Weights of a small transformer language model: width 192, rotary positions.
Each number is 500 + 25 x the weight over its row's rms, rounded and kept within 0 to 999. Layers, rows and columns count from 0. Numbers have three digits each. The size before them is the row's rms in percent of the matrix's.

# gate: layer 2 MLP gate, 512x192, rms 0.326, rows 81-147, columns 64-127
# up: layer 2 MLP up, 512x192, rms 0.336, rows 81-147, columns 64-127
# down: layer 2 MLP down (transposed), 512x192, rms 0.118, rows 81-146, columns 64-127
gate81 094:490485492541500538496510511493516480550510511480516531530519502493516490456491524488510475501511496479484500477513498513457453494485485478497529485526495517514507485530488471491507511493516512
up81 094:516468524486522473528553500463467510526498502496517496469471478497509571541488521498520489541492508459491487517483498536461481499450499510495524504487507517491455536484488523498519527502499484
down81 097:494504502510467526516498533522515487513496493514471522505436521502431524513513474489519459518529480475515463504494518487500497507503480517462493472513543480496490533466535511508490485540485504
gate82 115:516507451507533545495494518520533506487492538460519507547514542518467456507480453485486498505483533472467484485474449519472580482508522465568491496469506500504459487483513493469501524465487516
up82 097:516466508523496450515535507528471505492462510480480513466478510451486474468479455516501478507510570465566492516487493495524501535515513539540527519516498481473498490485494505458467536509508507
down82 105:544531447479494511488500510520522479533468490508493485577531453520488510496489462472514472501515492499448487489487461504480532500478506487559484521493510490486458525451538514476486512517491494
gate83 102:518505493537497527508536510458533523504505524496490495519518526507521481478535516494515531519475542463490488523452495511491526474479514480527501490536508487509466534484532487512500498484503490
up83 125:518499464502496521536510492511437488499494536506499517521473520511513519454514488440518482524507529492482457465484540444473477477486491492481470459510526505499504482545536511480468492486511486
down83 108:512499527520511519419531465499542501500520466486492501521487448515529481524506464562519478467469467511519525535526464545532506505488501487473538539481464483494506471455488486525514515479503523
gate84 098:517502479477517518510490484509503519457561507511466532524517501505500551541508502509522540478507502467498502474504476488535511488470585482461464530488534433486492508538485521544519471489513467
up84 113:475503498500465488509523497514481520512457524518498495476450510490479512476493504549508458484511454523475518499502490556480552445484489477528532478501539518500522520452481485487473485510458487
down84 109:554504503500515560554462508485513476446495542506520481496527528461534507516508472477513517476523513466475506530527488524524491509481506489503502527501469479502481487506546493539477511508503448
gate85 099:508527499485491475570481500491516520474520494526545509510540515503484527565512502503471546485515525493481534527472475517457499492474533529501454504495488529520481481441532489519505555521537473
up85 106:519490536479516498482481533515469477509502525543483502526473478484523501532481507493549530518447494476511520491552466501468512506427497527500534468464491527538525478507506540476513498489504500
down85 100:482534477496533495480487469496533469500500517497468507463457540510508533480518525520520462525504487523479492524537554554512493489530477498524487518545495507479455491502476532468511482526512447
gate86 097:494513480483499474481486491502496510530495512477480478518439472481492484486517492489479551478543506513482478468447464488491524552489486497517473470516524494542539453489512433472490492449469507
up86 092:504484474493523450479518497503530505492488519485502493495475517501535485481508505458487523492529469465491484471468476490526460511457482478494433459492534487557485463540534484489509464476494510
down86 100:471506476484479493479526475490528521490479541499539513482493502513497463515528453506498438500516515495502522508483506480478494510510483490510516530519525554518439478497522532498489511508451503
gate87 107:491519498494486440485499494525515501510512507540490530483485497505490521463510506488516530498476497506497503470520469467512521503473535494501501507516526534463490498533467508540501487487499474
up87 106:511574531524525520464455464506491505461479519479477443481467484492490502521480573494475504475498492509482509518525580489509502480476516501486496504543501520519447507505471510497523497470502486
down87 109:508464493484508526476505511510510514514501514479537529492505467474507518445484531474521482538532481544508515471507502510536518489541517483483478487493490481555504468499502479505522532531531504
gate88 089:504479492475536491456513536519476486484497500478488483513520489540522534490501473501509553532518508492486489478480510505485535543489516531507510544474511468484547532516515477543486468533514467
up88 095:495531519478494521534512495546493499508492530495490524478523504469496464491523510509540492520493508560460528544536485525555505531539490491521533464462513469546504463497522488500508495457496480
down88 098:468503475465532547505499507471481517501470520509533517507490492501513462485540429516476482508449450495511506463496492459496484538489480505491469495502483539526465456502509506466497484474512518
gate89 103:495467523483582486472526535473509519477516517494516499468552492491506503559515506437514491457483498476502499447530464509507508504523499488482541550485530510494467508507514491515518523522543504
up89 105:505477513483471502499463477517447499497476552534501527528500465500476459500493491548489512517503512483500494518485506517482489521474487540500493523463475498480534503484482487541501501487488522
down89 110:547531516536456484533486501497512509523496548550499509496497507509492507533546530542484523461514477505519479489456505491446531513516505507472500482512467456432487512515451502429520511535445507
gate90 105:466465461483505502518521555496547484513499524513539433482512491482508477525516474541508515496471474459490522520509498503541507464496527467506478500520531550519523489481523517474512490489484518
up90 107:507512532494524521452502479485527465516529508520468454460495496498504505496471523500506491483487504504499508532466531517528500503475513521491518467496521515521452459503527529491473477514473508
down90 110:497490484516535516491521499505485505523468496462488528509530473502448499539467471475534488537485492499519484526567490507513522468553491476513509472439523451471452517506516501521508460492493468
gate91 093:480515532534512567532458534497470541432524526480487510504494522472533515485499473489533504551504467473501521491521529529452531519501487463488529482466463524521529483484483533507495498538494480
up91 095:505447474481532477488510439503554492530491541502515484473482492483485504494520533548477476463530537492497510528488479484521491455497493523510511485500522472510493490516527483538482504509505522
down91 094:517514549483524488493528512500484435472510513497492457522481479478526503482519489478500485519461483485543525467523478495507477524484462502480546505499504509533518478500535511483483476541476463
gate92 100:504529530535488509470471498497502442494477455466498482487489513505520517499530470537510498519489500501552518492479516510466491487498479524545475522500534516523490502505529486535467572496470529
up92 095:515478512523486489488534507497526451493498501487539492495514499505454461482453526510518526522462465497499499456503455483474502470532452504548512483481522512480525494492520454483500519505476483
down92 098:516498507420490498501514515495473506501517484539482519483506501527480528481464551488484521524505475512528492497498432531519482519534482489436476482488474490496513492477499489469538498544498492
gate93 100:484442542515484501506505495521464456497482515531505489498500492540501507486530467480537447479489504526483469503519485486481492545504532471498513502524463502495481496475508513482535484555505491
up93 098:538475476544524512498527502470515527478519502516464510495482527489530495552489506545504446513503471506499461503496497506450487488482504483537491488503534489463499462549501482468506526550464492
down93 103:578474541521509514542507548533480488463465481480482489512490502509491484551494441505529480521502452498479494503488486463527554516459498491525493538490481486516498473534510503502507501541470504
gate94 098:446494484491486505543499457483486548476507479542547536524460489480524470467487492521519518497520496459525482478505494471512518524465492500506511504481494538479498506501515493513552507457498492
up94 103:503470487513531486497534489521475543495506508487462515444507491496470471466508532517514509505486502504503534522512531502536449455486471560489532506487492525537489499479446505506491478486486502
down94 094:492535466545538481496544491492467528501536464491517520496537481458471439474495471516487520472521490554493479486525549466483530516499497500486493517473537506470521508546522519532490546500485458
gate95 097:519496517490538479517435512545496508528490514550510518474481518487455497518498495521506529521529453463560479518484464481467480481481497494464478517526467476505517497494474548533538500489520545
up95 086:482472521511516509482452479513436494537510541481469521498504509496552542569499466472477546493507449506523507494506471496501503523531505468491487513495478485484490541506471515555521522534494505
down95 087:514505509497498497486504494514465506521483516484479496451506453463429499498508482514466488512496473514465491476503504491493463534555516469459472522464498493476505540484475488486463570477527501
gate96 104:496469501512554496479491531472504534497518475495526510507550517512509510489462501485479541500495518538496493490511490509494496560516474467486517521472495527531521541517514501530484517520503510
up96 108:476533535475469451491501518493524465530504490520453506509490465465500497526483469517522496478485472486477490506510510482485506471483492468473488489473529479477506499506496491493554471507501471
down96 119:515511495529452500541464532496516458517520509469555504512489483513509489502482479468518420484477508478479474505521464514499482501526544467509466506481482463497498519476497538487484500586496507
gate97 103:502472488476511496528522489515521504466508481484511511478493495488466500525488501544549533481512472458526507524470511493494496498485514488532520515482515406483543482474527481473470484464477523
up97 105:491525511474506501533499500502515462491468522498512537523502486461526528494481496497527482525529513511486465477498514453525500514530530468503504489536517529543487471552553541481514505526503493
down97 106:510470474501538506506516456486486491492456532479534496521486517504533525483520504483515499481485521515485532532595537481512494521490485547512512455484470497503473477505466514457477482484494490
gate98 100:501460510522494523516492527509575494492488500504524474536506527539500531500521473539524483480511506494490456528495457504514480485492519524487499544538515485499507466490523492483512478521512540
up98 105:575529457487471494486551513501459492491495478497511552475479494453513482489495492449486457480466480459489514495520506522496467447492436457498512519487496506504461519519545518512498502475521489
down98 103:519491473520464534511488497513522493525491503494523540513504481517472502485496481513503444459482527519500485507500525459519510517512519468501520541487509461481513498494520516555558496525504439
gate99 104:484528494505533515484470465490486510464525510563481531482475552466554487502487527515508514480489522495538507513433523518502460512524481475495502545505469478543468532497527530505458494483503522
up99 107:515479532506507526513496513493524514449445507504530513507504494501499465467548517467498512508478456565499437475541478505497511462551505501501489486498497497498515509552532490446477524471510524
down99 108:520492485473511491480530513483490522481468539483550470501520494483439469526498494485496536503469492519493488511476512500479516462504510471491522560482455515505496525523539500502466513484507510
gate100 106:507503537491514517480491488465483484505500504486516448479499466503466528486470471500520485467500484480517500528474494538497540485514501506510568476494491524517501500514494488545523510502543518
up100 102:479484535487486538492509512478471481517497542491509452537513464500505467525506467484502516486498498481554508513467509496499477454573484515485548528479522472492478514501496519534501498490521523
down100 110:538522483499509517546474516452531509485501526490476499512488512511454506487494509494447481540478528450487510537523490537496484470477475470500504513480512517499469499531488482499481494470540490
gate101 112:519487491514516534482467523453504480476463523543513453470507516501557551486523501528513532485507479472501478492495535492500494449497504502523519499501503481532497520498489467477499537478431479
up101 106:485468537528515541459512468500496474448438513468539485508495464527491512517492493513494531466473482498495526506487485481536515537482518524501474453506504502503449504485511507488501518448479467
down101 112:458493493488515521482507485535473485478512506483502458520517501532540528499498487511460493500502441468508504487489498507515482492510494556512491501464501458510492477533509483498508537548521459
gate102 106:541489531506539513442503514481514499524497522496501451484477497517521481479488485498540485512497537498534517480519531461518543541492467506501518541450522494556470510519478536531507544492502546
up102 104:520491545516528511464473505487529501496495565487509448483469486512490469507468551476465454503518526518509501458514479508531520517508536503512484537443483460527497517477509524488498530504484524
down102 107:471473520522482539472507469507450462523515470469532510511519525536491473492484482527446536512532525465528486484438544490507477444529488515495515484497547490497474466506495492518503509506518523
gate103 092:530477529441524510465469491499535514514527452483518519535502514486499536525463505494515511534474538476461471533486486460497477499458502493494499499483490497477509502470499532525493505479496489
up103 103:558485491482499563460483458492492448506515508486504502515472529457485481495521504486508524492515500531487510516521492537472465510484515518475487495448482522494465481530513535480517496500503538
down103 093:514455464487468506526488547499464500469527500481477515510459469499528576518502520487462501502523518536535548492474503514491494503509522482512525520485525485502511516517479467473507527478484483
gate104 100:522494515518497511501489473457457502470484485462514520520479488560490505477508487494511498465498532477523550518485524488541481458521524503526490502500450531561479556517458555503499494512527525
up104 104:511539525470489506475502490490531512495527464460504502483541495543553500510503539516462507457517498516524498463480534525490514483498518442496475480536522510490514543531494591514507485499522510
down104 096:493493538468468496501506509553531471506471509489499484505497498500515490487529462533460496463505518529499523551486501482575530498538467483504529515520508546497486516513498523527539561484541531
gate105 115:473508462437498533465503493525515525504496548531489501477482524543492549498514501512535461527469513493499529536494481470500480510502479489483466485543474489512478505516464507514464508536492510
up105 102:460527501501494544488498510511483479486510442462490520498515515467484466498492495489438509525552517496531474475568472538481467508508469518462534527459507495500480482528493504532489513467501490
down105 107:497514486562519493471518502513508531478475534479519442463529468531486474511473476459481432533513492473494493484474509497509505538525459507526498503472521487545533491495493482525468470514520545
gate106 111:482528500485534526501531490465504489487461488493500463482569483495488485550482508524537485470519516557488495533473477474504468453510511524474512515507503454540489472510491529483481548423498496
up106 102:457483512507514494526505483514500462475519523498519513470489485523484474472474479520510519531481503528454511486489485499486484544482498481504516504466488521518495506448461484497495508516529531
down106 133:484494519493499543456495513449482502480512519541492539495470543525482518509519526480530472464484452488475500479520480508506515518524467520501509529495470500485465514489478452498470517513482514
gate107 090:559466494505492525486484532485519524521521520509553500498523513465470542466466471490499525481524525473494506499496469526446502518526543484537555517489485513541514475486503492503534515506475467
up107 093:497499488511542523508509517499488524490478545512513511563534497495489498526500525499545494498520491497490507522513516549488476476471500531489499558476487490492506489488502500492531450491474536
down107 084:480474476508519517513502539495516505511497505484534492558527509434534495462492508480531473478506513494475531494474517462460526508508473493530482507462472503500507518497539563544503510485528523
gate108 106:485526478469488474488482468493510534480515464546488459496507490508508509486537511507515504510512472520510477488495489568525517552478505484522465517512488529524499478482517496506502480508516487
up108 098:453514470488512504478497489495528509467548466441477504521533554505498495468525481492530488474538501494510487494494521523515471464487476540496443493453457500528469476492499515496477504500507475
down108 098:455475502503472494508511495476459518509520570492483487519485533502468495498477477495500528491525522541474475462483503430518482526456491497540488487531503507486478501488465489517477548488510485
gate109 096:503504504492502483467531500482526509504511471524468511530478517525511498502529549427486501508475476524474525510478489491488482518464501470507511458517492515496464484520509521516517526468496503
up109 086:508533469497477546514515468483495513481528509479524499458470493494515485465478500551473474493498488485505487506456518538487488469523471505474504548516481485500500503502484518466476511522460484
down109 090:494471500514462501529489538514510485497525499529493562538467489474514451485528516514514484485474502497471488481535458456515479495501476517514482478477512481535491482542510536504529468466500542
gate110 103:452516490482474510477499503547461550492506515496514504433494491473490493547527533523501514465487526500507487510494479511474480500523494548491534507469456472469528513537494502460494460513480515
up110 096:547490534492497503464509545491516453495503456519446519501504487512485508491449484527501499522509517478491491501495512482484501493498496481480470499512511491523485502481463464543458529507543510
down110 098:510481497482510532461512502518486499534445519491530515501508495455487500506477534553502506488457530499482481485473503507516492501472506504524466483491529526502481485479437505510461505491491485
gate111 095:484535482498505450543563516494491515522524523474489451475504521511489511505527520516490451511476531519487488529506513480543486455490485479533508490512512497494480492508486476504491540500499422
up111 093:513488481505472533448452515505497471453452524507549481446517468520543465496490469471509538497507516500499472478507490519459537524488476476516525495536508513514468494535522487506481476526490468
down111 089:482498527499517482521478521518521508511519543510528479493535505497509482524469506536507567499491482504521498493514457528484519494487494491499486481513456470513511473535524513542465506537491524
gate112 095:524492544443515522482478516489479522524457457530495511517524466529523482494464454466492561506529480494465474464531534523505473514495515528532478490497512493463468483498461506538517495484491485
up112 097:462449501484485495514483486486480517517485536475468478518495534513490483488540471502527444481496525514504486566463505467513503500519493470498495485516480532517500456552492498494471473471483460
down112 098:495458516469525482500513491449522470511510518479477498506492465525515478490528510543471502425505507494508503530503493561476510457509499464497452496496511521455489459472486512511445478478479480
gate113 105:460523483520502498517494505497524502474518509470556465485521475547496508467460511466446472575468493513458488526504496544505520482505525518525517498510497467526522477510466509509522504465507510
up113 110:470452505535506481521486492479461489547495491514465528524519499458496489521548505519496505445520524489500506477456490479477527491522493517478517452452514494473513493490499490496478503496509468
down113 110:510476504478509506523488534518465539493456509511514490497506479528483507488508483488465523541515497491524493523491487534485472492487512461514515486493495493548477514470514525527494487480519464
gate114 100:509556519498503512504540511489500509492515509499494567475508499432508504529516513522543503492528467505531522516523509475491482496529503483493510497507441523511489521531522520479500525512477522
up114 102:530506513489541495546504507539498517498512494565493474498525477516532509499476510514529546528508494545480489496479506531543547535490478463500497513495520445537478535490496470473487520482545493
down114 098:525555522512510564516522523499484461513467505524472491502500482492503505507526465522483510525470454490454518529535485504538487543473541511506517487515449489487460503525522519468525477456480502
gate115 103:486464505477515467501493542448462524503463539525534503522488501500533500487529482497478501507466461509560502493485488501506511512516488537531516515535537505500527512462527493498524528483481491
up115 104:486511532517533514501529492535537477496496501502491471502496401490507528511502467488504495458512527516470495540476519490571502488492525535477491481496500478541494503508497501508497485535507489
down115 108:488501523488454493488484497491469496523478508510536503511543476506500508509491532508537476465486504456481541471487508524498498504504487480490494507484476508527548498520526506484496483538517574
gate116 088:502505448560484493540543472477530544485461503483490478490491518507491522480538481484521506530509515477509492516504495516527494488532475517528532503505515503510527502456486469485499515480485486
up116 090:499519487491446527496531483508467503510483541490480483527535491484497495541502496511531516479469485491472523534493473553459480512572525532468488481518511461524494527504475496440503520467510526
down116 089:503511441476489511479507503527479468491470498449482493487481493558508554484503484484489554524479480506473490487497482569491509514519480541479459477507551497531504516506476479513469474436493512
gate117 099:514544531497516472502468504564519511509462514489525473530467504497512529572484501500483519493523537488540508525548501480544487492479505506526478527514489566455522479478542494462480516495486504
up117 099:491509511457520537522492484531474493502519478495517500499492491513462524500540508451496502514472461521473498480486523472504547486542535510509517497516517467502488470524521528498472455503455527
down117 100:505504533489466496509504481537478534490480545494485498442540492463471480504477482496537504454493490466508515538493494479484561508470492510506537503490511525530469516494499516502500481470526487
gate118 094:481509505512477555498479493515496482479493478496504491511524489507495492492497498520529485465507508508493447519517530558481483516496510544493509503510490478522511536498538531453545491507467474
up118 098:471490503471502492480510459468526488521504514524546495505550477501471503513489505497473492485447478499493497482517509502509452484452488474493525499505531446538523507513505513518503514512470566
down118 098:494488514473471489467489505504470483464470444526510513484480521510496522515491496489507454459473479477508482488462504523509486527492503487502514514496503494490513518480525469478528472469489550
gate119 068:421488488501515522499532513482489496554488514535537535473496523492491523430505553524517483497501471499488505532546501517446479485478513516520486487520489466530551493502543518517532468527481520
up119 074:513545479486511500527506494505485505512514449489519500490472505514492494498491505500483477462544484488473502499514468501491515463473507532507501496485486496492522528522499526466561487495552510
down119 075:491499475472511487509500477491482479491457496501480504461424530559497482457528575482495523481507443553514490510543443500510502470503500534479489548528515479517487512491466489524502494505464450
gate120 101:519469522492478461540496515524486506472519496539511460520493487496510493535540535522519535487515490491482462514519526510546541494519469488508498472490507486523474504514509503536530494520490531
up120 102:493504534525507501502484479458482508520486496467472498480488499493518512480497528519449486526531472521541495509509471477485470474516507505460456547536517535503490494518475486495486476502483463
down120 093:509458492522497504474505523486521460527500516468476526505509470546495459507497500489495478515489503517478504527511470459495450488524513493488501523485533502481534543513467518498499486509497518
gate121 103:470504511469483511542489557486498483482475471532518504439480488540533449478515544450494505486537488470500513480470492533507488475477513494526489481489445558501484515478508511556529515531505479
up121 104:514500517532487489484506493461518495509509485473523521513462502492478460528535492496492545506540468456539524435505503498459494482446510483530490473502498463501445468506501505535481493494513490
down121 100:525498497509531508509487488530519474493474539459457445513480508520493519504464494494489492506505488500471531500506494484478501504537479494443454523497515501493456487521514473459520487496497459
gate122 094:470489475500514468532479517497504543479560511482498522511499525496463475507541458506525496474503446525514520477497503485517479456506503526478504493495510479463556524501490509502520508461483473
up122 090:533497490462496542487531527530511509514513503488543517499520478502458536471479513522518482481528499477534450490528507545483526510549516546531509492508487500549505486455507562515525507533552488
down122 091:515502513506490527505534523492512500502484525518509525482496497465519507505518498513477562455486488539502497466522535460491512468482524534504483525492482456456560457487472509550484486499494538
gate123 092:517509513524529530502506476497478559490527495497508474482484480507495541518520467509535545515518554466500481509464543481510490488486510476502489488493522536514479486509467496503485482531475483
up123 095:475465509497541525508513485492493548468536503512511466476479507520529454492493538528497524495510555472495504478481519496530514517509426528513498500536513520478492457538494511509496529530474485
down123 098:481469505555462469489495518472518513460497481517533461440494500547558475505489516499556524511494506481537483529492521511528503522505461480505503425514510498506508523524504492504501500504524532
gate124 098:467528495526522536466496510511535539486470555474475517471519508500477485486467475493513456508477513494507494532462508481490514539487436468505494534486491513463499489479469487520495485472486544
up124 100:509453545500462516477483533540492479544502488504529489508502520474489458489511470468511520528505506553509453499520506526543495501506540517478514444506506487491519518508506505499494513542510488
down124 088:578466451503480489490510521528525487493500485502502500500496501520516518529493510491527500515492461506466456497555487505505451461499541516551550546486490461464523491461515532493512485487492469
gate125 105:519575480483557519514490502489521542523508470500510504537560525473474470470484493536539533467477521530516492513513475520466460452515525508489494493462504521529506495487509474492475500511511485
up125 110:504487448467444502537483496513470528455481513513518517522517490483454467489499520491528491483500471447469526498461495499545503471500529523501529506483539462518538506491482536491477455485494478
down125 100:511526491482509502472514501498495514551505510501499467501477492522496484547480480499507505509525461522563509547550471531503513554501543507497482492463491507500438478505498512551520568549515471
gate126 088:503482515517570474495455481510465481512528530498519492481503505465487480503460505478497485505502493490479505520503508549503494518493474515521486503561499468536475549507483547493510534504477517
up126 084:479476472503556490494512516480488503469531494541556487499489531489499486523482544484489530473522485484509503496497507537494527500512481516514520530567460496511485503512501527512503537481459509
down126 088:471496466521488466488456500485498461493513498481502519469480525454512465529515530534504507528493504471480547480505438534515503489481497524452502544499493466504498498480488495564461522492512502
gate127 099:513474500538529496466487505487526525471505478499502478514457520473481514498476512554503496494501524532531496515503488488476457493491461504548494557511441495515525521496516507478497472510506483
up127 109:517478514465476527508539570463504563504507467493534503515521478480501514503466511480503478486498526508550495506522442523498509469500493485549456465522537503490532520442521504498541517440546514
down127 102:495471532487544511512473511509454505486525532531493505516461522508508530489497451516521481487514556474475496532518536542478544484508501550484473536529493528506496478511478440538481488453495478
gate128 091:509550469563520463500561474466479491493454482516502456502513512481494472457515490514465536480501525499470513437497531510521515493492511510491480498493516527494532482527492457540492495511504504
up128 085:478512501561515511513501535516535528501500487528456481470481531517503513491515439536539493494520526488498511509535440498530455511483524525466509502523469518488490515538544471499520500512568503
down128 090:474497442526488495501506445435501538480483523495510490523514495492504506493486510457466486527502520498471572494487492507504552505483472512508500518509519523516563511574462486506521488491474488
gate129 103:519502500497495524525543521519496534497509508500494487500494562536540529529499477532491510520522471457497465515549508512495524512492519514515492490505483482441511502507519503483492519510460502
up129 104:531478514512435527511494515490487491488562556508494508508536487485528494527538498510478471517494474482475491511495460498516509467494487486544468489556515515463490490444511510461523468494461505
down129 102:491461521471498488510501452473483525451473503477481504495489562509480495466455480477476547516442501483505482493491481517546487483487448473498505527507462531520511486502497526499517530533527497
gate130 104:487479505495473507479491506487511513510526443506506524540494509499491457501530438471523485465461477514532546556499540498496462546439547452505495499523492497488538494498465491465473472474491514
up130 101:492480511516523502424486520509506495491540511538485533485470518482482477494508454500498509485510469470505550498458546506496486507464511483537481507507530523479531520503442511470464487473514492
down130 120:536484544536505526486578500487522475472506479491444525487441508545496503477487537545514500506503490498476510499495469526523555493459500502496519502510503527467490537524482502509483457476484486
gate131 109:512468493509514473484495529556517473511502497534493473491510497509488516476499504451490450474513513507459553474545507512505547493490532488484494507494485513504515511499483518513468513472475542
up131 108:538458519494512501512474496528482504514497551525503507490468522540481514472488485512509462488508528540523505523515473480489536507507520505525516502506487547494481492504495527551471493474443488
down131 109:493496456510498470499495484529494524532560469483506466489469503478503548493515548524459489485474495539511504508474495494493536536543536500501493532523490527446514448493509472484498519494467482
gate132 096:473487484498478504503528508528520506492489510503531574497477511504493543519534491496482479508486511537469479498493499532458471514498502520496492519489510519498509469464532514500523546492520566
up132 091:467482477506522496509531489500505506474514536488475493488522497495517512498470442485510506511534504487476492517510526500528450497532553531479494495532508472480466469426543463484523515517521506
down132 093:503491507495500465463528520488501528501524516506505516463517493499538460474468477504513515496503502462432497491521496536504502532505519503499520533494470518525491489504568478485478456480558479
gate133 095:505509551514532528559522453568475506486473506531509509559514515510497515457482543470494474441499512490497511465523482518494517521482555455491497518519475489480517486474442485492504494481492495
up133 101:541507517474456469502465515483493470496482477508473482500485518516491487526456496503507476464485516523498522508557488466479474462525516490509517463432484480528515524499474497527468504514525500
down133 095:468477543496529488532511550515476490467481465453519468493497514449508495500453523542501473531492515476537498481485545522515540497504555470475537504493466537501456492462507469469543468502476502
gate134 103:500462497507493499521532504524487532482524511501494517545471508480525522516535518489490468486492491500483455470478498506509542514458493545506502444499466469483529533478480507532511535543560502
up134 106:530562506528524476494512490458477479457493504500502471491503463530490511488520484541484491524530529479482521520504497545503519504497500490499494503533481498482465471456570475467518488505494532
down134 101:516546513520497483491465498494495491488493487527504473497489543536526456519495473479546504524525491479532511536461534483499504518479519476497518513470488484467529549473519508508468520528508481
gate135 109:472512484495511560488486501445491541521537531491480468485473504465470486543549475504483519460492546513522502531464526492502552498490490504504505527492526486479504510497494524492473484512478538
up135 110:480466448494450500530500513554509468515491495476444495545546566499483544484515489478492509556460517501507513491510511498469451527485490514506486530494487443510444550463482501492488474512531481
down135 103:502503455521505480486517491458485467481499484474483539534516485529496510530506488505499516466502491499552523491463479514530463528470514519532537518515465499546487500526475485534523472511466510
gate136 107:526467543462464486497478511507491498475499472524506499464493521460480513511502521496565497459494463489468475466515539468499496493459510527510491518483542502473483527524463544514512498507521453
up136 107:499510475499504480555489535523463475539499491480489461486524502470518461501481502520502479523509496464494520516483535497510446519514442487502527476533498515464469516487499541524464473503491491
down136 107:517513516502505476506494441519498503472539502499486493492522491502516486531487509502476453526520466480545498512463547493514503463479530495530476518527507492529508515494489480530462508540526544
gate137 105:518485502508440480532496507483493483495502461496477464481547494508511539478496470517507527511485552489481462497511470530500446541481505499500532469519516489506504513474519506498547531490520478
up137 104:484539482469481501509492531494484489479491474462466532556536506499480519505502487500505497508480487525493481514501480539520496451474504474534446468493493564503488510458535507533493533503501534
down137 102:521489529461523489520458511478555487543511501519456461504496491488492425511528454531458517495544526512526494482465477494496563476544541498524484492476480525524506501503525527474472500478529479
gate138 093:476527491490534525496478481440509482463495514500481489530469514484450533498512538507485507467478478511558451490501529484531499535462518478499534526531461493547508532494492524494525480508511489
up138 088:529492462508478551485489474526536552515506493525497449492495481512508528497477500493548473445482510523517510496479519488497531522506472489499519510509542494470499569509496489499484440525513516
down138 088:500516502494450496501523486490483469461532467538486506502476509506509514502525484501514462506517502495519501487493493437514481493482493534536497536516537499472478500520512491485535514513461463
gate139 100:428486543464496457461497519485480492494479467471520475505517503497458510491495467480488497488493515501487523504442538502481481515499470511500480516506534467477489458504473543486514445511500533
up139 103:513520498490497513509504529465487508483486483498486502513491494512483524498497533462482554535483546510533484485480503517512493474509463494502475477505539527529510449523525503543492531504484458
down139 093:527482491526499501465494552528510475499485545443525508520511476503502509506496524514508456529487430526501478500534500495495531498534511514533512489484508503515505517505528488498466504489539478
gate140 084:518476542520560480487476537481518518473480496500524524511530515494544479494530475488463521486488521478451533457530544524496486470497542556526462557508529501518505519506533488512504503500511513
up140 089:476492500487492499495514539473454479508501537573524458488448497485524515502489497540465471514533475522521465464565506506518483533494465465496499483487485509488522495500478480517516534487470533
down140 086:501495497485532515505532517478503515474511467446484477509527493524475451505498522510499542510498545508489477516507521470499476484511523464471463499504526480525518465500499494489536502500492499
gate141 108:492485502485517454496471520506472495495521478516535465547510509486495516523490520442512471488493463467515532429496515525510504479506468498509523501518464468481476501471455495534488519527506525
up141 108:558470490463481454527482452435498473496523502517474531555503568482542513522505540490492480488487515470506514505498507559488465473504521481510464500494510501461545523525493481509476498485476496
down141 103:508494480476511482535472458510518524506536527464489480520471460477489514485458474486534482482516520508472510449515471567489518525466487493482519513544481466535478521530495493499503517488535492
gate142 105:453500481536495540456474503470473493501476456482475506508504494537472514488512503517515532537523467502503503500498542517476509480515509517497439462498490523511520534524543473523479535477471507
up142 108:498539481507544549535463514479482488485518471488510535504467460527484547518512540477510526504505569470494455466494508526488533480502506504521497462505485433514531495505500533497517526527547479
down142 093:502498525461491481486507510538503530509505508535499500500544491447553498503468516515500530478486515466515512483534496454516518473500511524491503517509493495559489508530505492514536483513453469
gate143 081:479469488490527551490458471527478518473493465533508509464524529498538520537518437508524487458482529490506536535530439493502487511511488448499442503464522485519482469487553508532511523505475472
up143 078:441503557490459502495495517464509466517520568482487553523515459446509490501481522533481514524521489515462464514467518490493458483509517505489507508469482497523485482487498483504508514528549531
down143 080:497470534495501474514479503516492461518551488481504439536528502512489512479487525509529498514493505485504486474495490486486480487490498533524498478510513492469534500538512496458481483493514540
gate144 113:505470554489496518450519500532521563542527492551539475469534509525520550521503496458513536490504497488541471515484505481524490485509524455497499514513533528533498534491483495507481520453511531
up144 109:480507519489461497504457500516504497496471513493481534481502520469520523492517521478467466521496485514466495521491495481459465494504478531525492480499502485497551531487499504550510500507478511
down144 110:509512469484470495548501494491522434457531459487510511502501482491546523486491471496540466518467502483467450506493495501500465524452537453488484496495506520504522569485458523483498518543497497
gate145 101:495494509510480537475516510498508540515527490510543490492520493523525502551512497502502519477463461486462464491498496492464507513479510555524508521511478495512517479503529476523505503492451518
up145 097:555511471474489512514511492529497504514487474511545542521475483501499506506516443537499512484494524484542512483489493526481447476452472525499481558528505526539495530526487506533520533500505526
down145 108:458478528478482483505463489496510468540506493536492454488513467508488450466481508471442472502475539469497552467516488495490509529502483580497517506489459498529512516496482531520472533493459458
gate146 108:459532488467503521501492497514483472505516505484522528503533539493508497505512499512463523555501579483505464522483487515464504502470478494496516500499481460473496505515494496476479448479514526
up146 113:528545458506514499515503458482489509518449481549515543507518530474507486493531523474518460541448487498518492513455518513478490472531494504509518496531521493467504505477491514476503506501448475
down146 107:508452472499485513510441478485493500491505458516479512497486509509475506482486467545495531520532484427525487498453483549502491507471537524460452518515483520477506461501483477477507496517506520
gate147 099:510531510511493465478501505553509521482478519543515509496476516549528453498489534504522499489508499492482489520505460455520494549546453503491514471542472496471510449494482505528471499457474505
up147 107:488500492492535530537504538492491462448509475492464489462501475448462482472496514515482488512497484501544538514541483530483486492486515478510456530486529545526466535543495502489486461501494477